Each number is 128 + 32 x the weight over its row's rms, rounded and kept within 0 to 255. Layers, rows and columns count from 0. Numbers have three digits each. The size before them is the row's rms in percent of the matrix's.

# v: layer 8 attention value, 256x256, rms 0.0465, rows 163-182, columns 128-191
# o: layer 8 attention output (transposed), 256x256, rms 0.0534, rows 163-182, columns 128-191
v163 088:088103109090139129102171203096171120087151087170209137148149162142128140120158151140133124160083160093130093129144171100087135122159094093121124203113096095106114104103067166120122138132085184
o163 090:165131128202149112074109147100130125136080102149134168128090128123136104141166080134176110150070187169120107194125135171108136123121117089137060174096115089080104126168207203097090140137174128
v164 103:153122123125095128140101101121125120100110149072101095099100137156125120086061124144096148128144100157127175163102137114097141086123091121091128138186191116128067168096097144098101132111138106
o164 101:130121146150127113106137118112110161157158055097146165048156131092164149108115119141163153133141104122090147095100074142126124067079119104124163133118109135128154165094178169114147107155113140
v165 086:143120120142095195135082159131148119169171160126104192120155150165101119139145159137076157186095078148120183107135169155145164159165174160137145132117122135080151141130128158097059084081155144
o165 089:129128083167164154122143107081152119098155112115131127144166142136177094090123202166077149102144092124123181133119082156090091110125125169134113113124094120128138093132177152161133070174166114
v166 103:160108133137084138144129089153137128142123097156089057109130141176133161122107077131079109076198081124151155138112189144155094121075123108090159179087133152067152168114178113166148127094131129
o166 103:132184073114163141112110093149173108170116144131050078101153124113105158126118129137085092096119090129149168158146139130105063139109086085138127126091086165154092142108118136107123090147239115
v167 093:104101133119088083136113103072073091141114131146057137128084157125140107086133162148083141137080149114151099095105096106164161168125134149154108109150162119112134185121135152147112192081159118
o167 103:178113099109178143085136163136081169150136135094156118147115114086127065120109103159153110133073142132132120126140140113115082149065143157060063140077144117118102174117075153107091135138133150
v168 090:067103117154112114109149114113101168175167105161091129110118108143118146168157133103115152118086157129082094160115138102154119131094120152108158132146140141085113084126135117084184072078131085
o168 094:146144109111159145169113191084129097086137143093099151111109113120101109111167115164122131149125055167147100169130125164124105133088080121108137150116109089111094140106103117158116102145116128
v169 096:116120135127173074168063079104131146148124117116108122128117118123124090148139170054107115032140155134143143167178130139129064102099103107086163148129132088045170082110096097147101120108094114
o169 097:056189138122128082089074156095082123175128108135118142155126087137111153117149167101146101115116154105126119108176158109139077129088149106132123132160101085131113106089021076123111127130089120
v170 097:129138119200095117129120089107112172137066154141054198078150159185120144129178131153111119113137074193118183146124076139134156093120106103131092122150116107102159145150136139081131143153128116
o170 101:121091089095135131102123116072111156058132134041110125114105173090113163057087103150164144096170113113154139116115090156101083101184065117140113129149128094132167083106114111168131086116068127
v171 096:223075169096214115139157127132179139145142128110167161082160118139166064148106105064094073118093155110152125107147118130106163089119113215135110105076144127093117170143119128111138141140114125
o171 098:132081095110084123120082110184093105095131094211087161126095099149162152167104133084047124132129143157170173153140160148137118152138183141099139065149065152149119059127038130151145122131133161
v172 091:154102100098120159179154124129122099110181122096160128137123134083143104120152128108128150096120063137077152098112180142088141150088100121127167101120129130099133102147109119143095115165090076
o172 092:174090172100161148137147098108076121131136132148114121137171119136086086171145135080172118135181126138101133118124121133120070115105190109164141115101103145165101175165092145114164129155121091
v173 095:081116137136078115166093057143043131143147134094076195111065119091115137122119170125115143106119179114199155153091099094130113145115098124159153122125206106141146072133166131117124168109117102
o173 104:106102146116160119128130131157128142078100126127182120174177121093094125097086168163134062108126122180165156132087144112090065165039118091090130069148149119126160107131129118163150162111159173
v174 090:143108103085178134134107088083101155083145083148080117092080145178153127090125146162116188114143103178168171144107159131123076155132143090135078163132122147113143116085149143109112115092133111
o174 101:143154117114177091168115110140139135129145139131151203111149135070114146136043167126179119111136081175179132083119143132086084171093117115148067129129081126133107074064177060112143134197076091
v175 091:131127077114154149133136177109142100106106145070139146173147158204112156173137119122074125141116129163158130152152107181086123103174119133128119124118140079126130151084092073124103122160157122
o175 093:093149133147105124110149143139210116105108108117121122165141100138145188157177112095161177067144104075139068066160146143146128086174092099137147125128102106192097118114094103127121144136178036
v176 093:144143136080115121073155161145149140163126107181135081113180130198086117122085100100133123148184076144192155126110134125120141113126094115121098112133107183123155144100145115137192149111156116
o176 095:140128124046106129106179135183155082186212150100114099062176142136150129079126119090167074156117131166110028102137060093143135111114126154160130127175129123115150103124087104098161078100151093
v177 098:090158116143154133079150100107110112162150096101080140135104093125078082126178038123173144101138059200057111165113127126086109135090129114161081076103086178106087161132106089084186084180158162
o177 099:151131107144113201116165114180149117130109125098112108132156130121129155109114116160237122100192127106081129093153204168095115116117136122115119082129093171096038102120146104145151186116093123
v178 100:089125088107110187108108076144143117130132153095099144166117154163118129122143098128091146083175069131157135141116151108133057134117104139101089120093131161147105134101110116188095110172167145
o178 103:148133117064147092190146123080126145179148186118133141160115131129093135122106172081144152110117124121147161155096123100118078122188141098110109161109144121094114081095120142104060107148091154
v179 096:144148149162131112113161199112102149077106104122159133079150173116154132119137183117173127165110177109201157081111102130124146128133164167087150137124126143025139139099145139137085134125143112
o179 098:163094104174115129147163102120172121106108139104137118102153185103130121165159111165162159068113106138136112094099130087068080140111105124096184145177088134156163161171132147150113125127134129
v180 093:155223116164081149188139139172102136125193180129139172117083097153100178100129131154134079117127124117213139107124099128079169162103118137173170100085123115123128069124144110127143090155156164
o180 097:111104121190118121087112162105121216125180074198142070198147149181118067108125107190180100169099108153152128131167145140086069137121116116108111099131134121094134100152195129125154155116117124
v181 094:101115090168061075170157129143147100074146174108168130103109129133114132089099147055074172169146133126072156120145096162124075132129113059096125183146103082207164211100132152069069096117113118
o181 095:144096130149144146149117117079112189062170145149142128082115082083154183074120156114167128075205110064135095082185108175152055136146151123157173148130100124136109127148195154110077121154157134
v182 092:128054113144122142109133121123130143141145129222101076157149135138108157206142152132122134142156113141152153144111119091160157131063075131096093137104106098144112189152174113165138150107145090
o182 097:102109148066113140088106115145114096109135130154126124059149099097153120081100141168159111113120187121184162154069144088166093104169136158098132144100109135138131204098131156145146112166178087